config = dict(
    init_std_qkv=0.0188,
    optimizer='adamw',
    lr_head=0.0112,
    final_lr_fraction=0.0,
    max_steps=4490,
)
Each number is 500 + 50 x the weight over its row's rms, rounded and kept within 0 to 999. Layers, rows and columns count from 0. Numbers have three digits each. The size before them is the row's rms in percent of the matrix's.

# layer 11 attention output, 192x192, rms 0.0953, rows 0-191, columns 96-127
090:510375565531524556692593574399670539371473483481456453468420439550499590440515502488547467596557
098:513476451536557457491471415416463507593460613470508566510471426583543546589541405401448447550498
109:471471379414359570484499472434465437427472399494498516418546456411554575542463538421481470542507
084:598438532514519493610495417547521392537454457415477504508492584397503454463487474471564482572561
099:499497467579541505438455504400505462624529455502573524550628519540455475497494510401487496540454
106:475447459409483601447574395508518441568400494492497339522449561534458618617464534608447476450408
105:582586560475449433555347451482520456577456493465586540578411495434440457570451589586564415472463
092:591445577471414349417457570604550394530502403539547548457475392528548416371558470441490601517489
102:563563464415499545494500449480520560582501456478525489559434454387424615582517617500503525478394
119:539478504529554485456514448550525565463467415518468511476514544574587481557490438519450538554546
094:603553525530574542494398482495515515518541502373538570626596536421538494570496655444518497379490
096:505448552536485510443533494520501500582438522456532522556464459541465576536551552574531523469446
099:558546435566472504502544428374533453492504557579489582487453505569511526540589456492540482522532
115:576446545492473572450505519520495448599466477600517521479461458510439502452601520479521550550559
101:559436577497538561481392582453455520362377559519653378547556528499466482482512501431425494361497
111:511432396507561524432536551458633535503386395344475493568475500513449617483508571542466410411512
095:454451560469551555549559384519479470443567433416631492446524527433468457645627537620467438507434
095:512581536601529490482511501449496427474547462469620473449533470408424641591565582366544589516476
096:514594493633470498600628460412441621544502524555463508357488492588464514540449508379426528415458
105:568582552462571572365554391451478428674470630417477522459435501495413446488464471472338424611411
087:480395386523453453551548455473476503595446629526460587577453493439568532508584445514485610522596
093:574466609480484501490483546594522518461323406645458625524431459449557436567606492535562699470463
097:314481497575460577444534567476413387410476405482559509488361433496546554590457594491508421527318
094:406542522538499435533499481437373394505456573443451504480487523535471448496496597520445515477458
090:383597468578571471442450446495407478441427388450528560507447673480406482534532560503385505564516
094:480495497477425557553611521476471478470544491484598440457489507429460605507555466648564586446419
095:463448526529500453569410480435511427453487459511488510482385581462564451534588547356502455553597
101:426477578543522508519454408514448571487400578514487526578576573409510483480382524481399597534632
093:491537493403537522449630407469420404397479486459530538547515437515466425495523495495524506525412
099:477410492537610567552414483545416427544497462440588543578555539613521462533487528503473587494551
103:520494485412505413522454458649454455511527545542415478599512609505559539405495452670498568480471
109:623515487488524424575465499375549507493499502522526536623460499499584443633550452540592622426483
089:510393382479431552536491560479668636486479562503504480483485557488450588523492530437486581532606
090:585453601560560405430522473492555484502539510533499549595648516415517414581517577509514488446491
104:563518557528447506497544521420378480556536525526412485502452462543427495404467698530581554363473
109:437592496533539639463585593461478560573548630556624451493492476544443512565439462507527519426417
081:550475535584494525577560441542426550519426587494591468456474464433443449553538386454475433508582
090:350550568494502487420483563442568517564502453491465475471550507433523433503503468538558498530515
091:475549384530535460377409510494402561427500421391418590431466455431462536512475510492435484526475
102:510552643614450479467499579468550433352458408504523521601523576550457490541456569399509489556505
092:586508445480459497621546436490534582518520464445493553507531507385562485459442541553523522372493
092:448499442448446521518513436678455546417516496637414453393463570534550507444449456554511603522484
098:532413592470490441526526533464441407559575633534490388492390357451435536506603531492600504541383
139:454422561462502502545491566419540568479533519541551392428473506500436549490523524503556597365533
093:456513584437512423394432487594576475544500616546553514430472488475541480464482479520425486536456
097:508495517516528471489540522527532538478606543629534471424492453599498562574478478373491568404399
085:575442479517613471517386416616447498567498445405426549487492501538581524561547546541467498519456
096:573536495460497401482581443490534473574528556525409455583378678467453483409413624510709412508567
096:601530502626488449512535445496547649588466519518399401472606519536535483551481419437514453430443
107:567478554504611623515607504457485520495446568495529449567486396596473604553616351529394503482475
097:529496559548430469523405608471524412476487422482549432434469507475430421417466547351419558550517
106:418528436493466563516576525450393539621609435564551445494573483624478505515499358592524397447559
104:563507492497549480515462520571443484515569476566486481414560409422529544403391276450479475535537
097:509582442410418482363521439523448538460501538432540462540497404559453503500506549500493633497493
094:539465498475389499390442543465484417490611633510396451436532442379546513470503538445515482511573
102:400520427506562439458484503550572540508490580559413545490449427483800574583474536418582576557503
106:375459512516596556495540560508547435521462430534558529442551448428486483502582374655521468544488
099:558414471403603439439558490509522461454597570573485428506660480569424628522512385418532606447622
108:520501484646487439401568563518490454525617475405381480586452507546614483525639592577496437553442
101:586560546484480563515455583514563511555343535554544515531495464516424500557441474601541387454568
099:524505530680498469454548605526537405522476406495528551532422408607480598507542531492440455506401
095:479560465461428606499466572501504486410584445488595536489496486453513488493390536579536463453535
091:439464492437504438457666524396528512462515529582504427451450539455424521467471558533610514501502
091:534515438402496544582448549555520535476649600604507463592618530599469571439530461431396580466566
100:496518490545673543504460496472385575485559539456523499474425515596559462523425514592442538442598
096:595445546493561439452489465544544514487507501496448415610509545466524581435451608492578448423507
095:497573420507562577520453471389531532470510570569443530464454431488565529574481460461484481497555
102:529590548401496551397485520626520469363442623425537414473575464619523459526433515414426491528571
102:480440450551446462479573459486474503554443372507416457456510445448508515378415468464508432512522
105:495557508465443612590422561399415378596576532562454551513385541611363537441448483568470456570400
101:503494527423620371472380524476571488565614525403548519511517507459477558423564586624536468509551
112:465466537485460515461503519547524431554584609615549509515461385605497550526443483524526551478569
089:581536457538498450538520569538641474573549528494474573511480488589605392441566521381575451554582
109:422476414471505428557478472559482404459489596544471465591530563438605524577548606541580535406436
099:446440569505516621512578478519522343469566377632621592451523520502537515480498563474499602471493
088:398534390569504513602542504504493493397490605552434439533454511431564644598502499361501511497456
112:403593527449508424519515484546458464512503547474520451436435509476491489433514540488475402441539
093:614469452600645532493520475405569529572586534427497565621585412561572548510409500443440504475495
100:439482571488558574459582436454495411571521553538486435450485574442524474492427582489464568483548
093:497486495507518610604429460609475390502497530441558617578490387432623588499485478493565373545587
103:425507403570424438510504548446378394548489469520367543493564471464519411496435506608430436510456
101:511483512462547551411475451574521539496500592527465444384567546448556477536527418521521361434563
096:481393503505447554596548505581465454582401576453560492577537483552519585511600466663420570497497
095:559442397498398556485585453500638588515541559454427375484472574523510532519418615459533523494454
104:461514490424501514475494560560551622445574617439576570508575416513509457455531395545453537501456
102:486526534553495531512553513518423448429530418579514495588716527431593593554523493445571480478482
094:474526521518509529573512567489542569370500476460472598407350516569544456494482565486482506497467
110:484472458527470564466563580390625542452388407505504513577457533590518456509494483457579515603496
092:516536503587471445615498522503457530524492419433565623637545595475504410489461445529502526507518
097:474497452476459473457441452520564589464465589438531572466516464526573561529437593514450591463501
090:574415455665545554427469538501395473464476481541608454477411440437415539496351436429482441535461
112:505465544531454436598520475403568550550494427644475474497501643543449567429565459458480570426663
090:588575621532296506367589497432558430586467460514580560454627467511338453449536538483531438528569
104:381437523609493423523486492432434435640445533475430592597641483491475494536523579495538583418458
095:494487513409531565510427584466457503552534483464532461466542451536564416590560424525362395546514
092:455576592414473486527598546472532450374555531500543504596528481490463550382478482580534418522379
110:409487600465471427421472476519514543447455393577590496649557654461531577561612576621540515530555
115:482459459526524470601446452492477432494500546459474423582522558610523522511487466522483479447511
106:435599439482386413434442472541453467521413477508411629466506475595562419476558415470490436601477
101:443682601478513514481465526483423507557532551545521523566480629607473478532514554494518472445459
099:572479559562487368470601328456575593516429498397575441436494553558439472558511553445498515484389
113:480422574546539387500482575457507537596505577445462567593449532491453518412580525464529497572513
112:452487571486549365557444564459553536524500477495463508523465485600460571411555561468545565578490
100:436618400550506463541433497516490489557616530533578462416552621566501473505599544534464506548444
106:437488576468523567532464435523473552465520557453567459481502498541517538467507564582415557454490
104:452539434491338509544415597470471523472537531513434389523533498586506553529519472565525456466475
111:534375468436600562444617512519456429488628474385508380526543467469378598464507487488447399536465
092:502523462485399442477510502502523559391518480514431539441467501435519481447518451434581462497467
101:467508567440559497598445522436564474554467442534542537553543451555472560506577315526588452522494
115:498369472453510543554431603519516497566593508496498466444519510570473556502490486565413516476474
085:553481442346463477515493471465484562505596449472514514449467475494631368479534536535506603568479
105:482455510607639481441518408483448582604554543474557472527572582337558543547440639442466408362469
089:470531456530556545483522530472527510525549441432548459561398465597341506438348602404470450545355
099:498461467514576606477463478481511448562430491508453574456451501500552547609557472465409394578530
098:458474439495476582442496486453561583546551335568549572517500556513485492455552447485448509621474
098:453554597621407468510547540458553538429542425551514571460475458545509604459584598519492563482399
102:505554473442399510421533476571433412530406416560498569453602496395457366445462465512486570496477
090:479510449382536602552515560427500498434539542440484518522459542437485438409461502489412524546488
098:565494515492429417544525437494367437451518421400448634599491497554476534344586382512525558450501
101:367451378537494529549514453598459520528436380474555568560550513391551478459462498459519458514425
111:560488474442516448514471414523535561503501506369533515570545421532467387345434390449401449528529
100:516480507448515525411635503546390426441518404465432405564305497454459478465483614402543418465527
102:476460444470452568603458645475501454458479470445503458433426560576393453513541503527633500466518
074:562506466525454500526514495352550439513410472572580440564401475445447447513539552445452494440508
103:523385531467580491574589570537479606555530494420461466517431530633411453440534394503478432527592
114:472418567569461510510595461493453575500455476500476484541481532388528536550462542577586385450473
097:565444434495586540545570449522463559381446508460443434430551518489436442522432409488550464565551
106:653546459586534452455525475464595489417442422574436443552477553552445577553559454383406456479471
099:563541501488455517542422568505550446557494519566447582502538521551454502504564559595475490407493
101:522336452430528554508514499699487391484492581438408464492526483517637469418498537513465479523627
102:453537478502504585438497488533441602439581538547511534533505616447441505502576517448543389543587
103:433586420419482616521453488570458567704549368595633548499423503552528424449411496610319496508519
086:580496395378479603392518438473604428474613497452469438340588532438475449482582540411424463643596
103:464471505503551483514541499587558565486484526432543610471371320484526465617488543466505449538461
094:581477496562512511443495403491453454566537505460463515394490501612459470478491525427540537509415
110:615614468560572576433512563537415453466448533509447485438540489534486425613514547409518473494532
087:557481490420412538474543602566532509445413513468435511502490505557466500566543564584590514454553
093:514586471534505498425482555635550466589478591487389481561519428518434632507474447506505505477416
095:470452452556480448618454539440463422352569591440550479484607396392443398452559519404633501529435
101:620574346536532659469433501567515505573496604503471553573489434525481457635547380557545440524499
120:454464504514444525464582537436446524415508493516416588497596510451502398452441467532605424458521
087:528577571550459494533431516499469387424431490559542573471541455600523480489591509393558445501555
116:503578593419589509403432656562513452563526556510444433508351473523616426702534535637520459537444
112:578559447519426522568423587506599382533511568452463574401508398407542464558440505553497480550509
102:446595506494497423492413504595549676464485428528608495451448558463461440512434554449401546474510
089:435504587479601472480553553439538657483470481450498531556452453415529462466387526537568424539550
102:514568438459457496582507566422582705444623500453553593420533605486474444490452577543617540352535
092:494475565516556542411424513553629556434493533467498555396632514441541568502415444554515419566534
096:433495484472483526480571482573413476451575509457489543492558488499378475425505435531430449498400
100:429655473526492500422431558549518469444584458490453503484535576458557273474352449524550429573442
101:415519537448599449525507327550390435433446624575471442476508620475497445542494518436478521580476
114:446574424549482529492390444473430499509493469584469468518417550527469550447509367430434496592523
104:454381537473543454529529470480507628526513491516523412433507476486483584419490482451407606510488
087:494542433534490432499451498651538458505607560449449487513510495441542595472508563515473544490557
102:563506535350431424425538526529476448472484549493538585457567461483446356493559527512575608603486
097:472557504519362547527350688521487416470507480559548558444485469535494442459514491503458468469506
099:454479531600484465347510649547465571398482443623402460470545548552510537413410431382554528517536
104:525512628444458474556520441537541469427528449572554418446424524537517564463501476570533548344541
102:461534481490509392598526351528552570453525560447533529527403525417549518555569485535543535521463
112:469470578491584494554598508410469609386587485427489496472500572522463416448529509491452523583495
106:482454571543418489514394468549480557523343430435508453460459480448586415502420390513517416529524
086:447445476540525471587638526459402479406477565461511546530550358444485396462647426493467481508476
081:327561419480447557486488583468492606507478467413493427402395555457516567414429447551508478536501
098:512407451567559546486614536516568625480372540386488394496458483506462546510471486495386514512532
105:520495592502525521513419499467427477548533457569550581467472421358408522444490556493411583557584
099:420543424469468480484515488555403499479453494483437562519542558492464511501456482610540541500538
103:599586555415597376584440435457513468441510532530573456469459431372550448584479457435478525480533
102:443590520411587639563505569593609448536505518566527508481438394548582574511445358491611529492485
120:409576433558544598410505491505564419552453494526443428557606529536533475426552396490594495485531
088:560571581391525525360539526518441478418478498470466425557518536552541509553376493594449431483583
109:438467580414528423509417482550545423448407572433463495409578455485537417353288606472541527600628
096:515560463437539497527510311533385386584471515612471472488311564520527441548441492443499585512426
100:507531528650438315558356528498452662560544521568449466512583453493491520487448513407485510441522
105:542491575386456458419531429419551588448568454510622370425532486450518477523573504502570543428554
102:535426511598424458426416516533560480505447386574454638497481476551550517503506420554424535524518
087:475490503631443467402489592525620527503497591428469471480587498503433544523390534404610409512518
099:483565473451515508623498467621427500362527439535569543441517465517414560505537462489538620540498
105:460645484332439534482515553468555567348452538580454554449490474467592486502475463491510628574541
102:554574550543531503546490459495519445595532389490431516555523545491600478528502513478604483432520
091:613532412554482366581434430465583633499456462481471347466436566614514482459544403464402467447401
113:598403532500488504489527438484506518537383403592500594605451410490501428605428438604429460426409
110:598534470340476483521615513409538583494588486502564521444465333447506538515495458553561508526504
101:502461575568419444486393510548494578491498411513444538481523573458498520331444490588299484475487
095:572536373475414493479489402378418540548475389540388580509479546470411419469458508506482673496397
087:607400583434404451580537492538526538580525523428548382462566516430465484457584531617567491367577
089:390447443466498502510520329420425395648452554539366507485485609527526472466495452608457515501509
109:570425468513581502554513344491506527398428492443505547461661495563484411583595474451372532532555
098:467458448423467642487512582403534444502464496500457511503464545417569482490578537570424398641550
090:504526519512557469458480554430494518519424507454455412544427541572487449503518537571526487519424
113:526444413465446465597545489548526569453585532456419395437513486447500594526394496375630485512554
091:447537529564517504564529450445390495561531478488577554481580484508502493511525510492514588496482
102:504390505572370518560398438632492547507482464565524433557525575420544441515521438574501459478490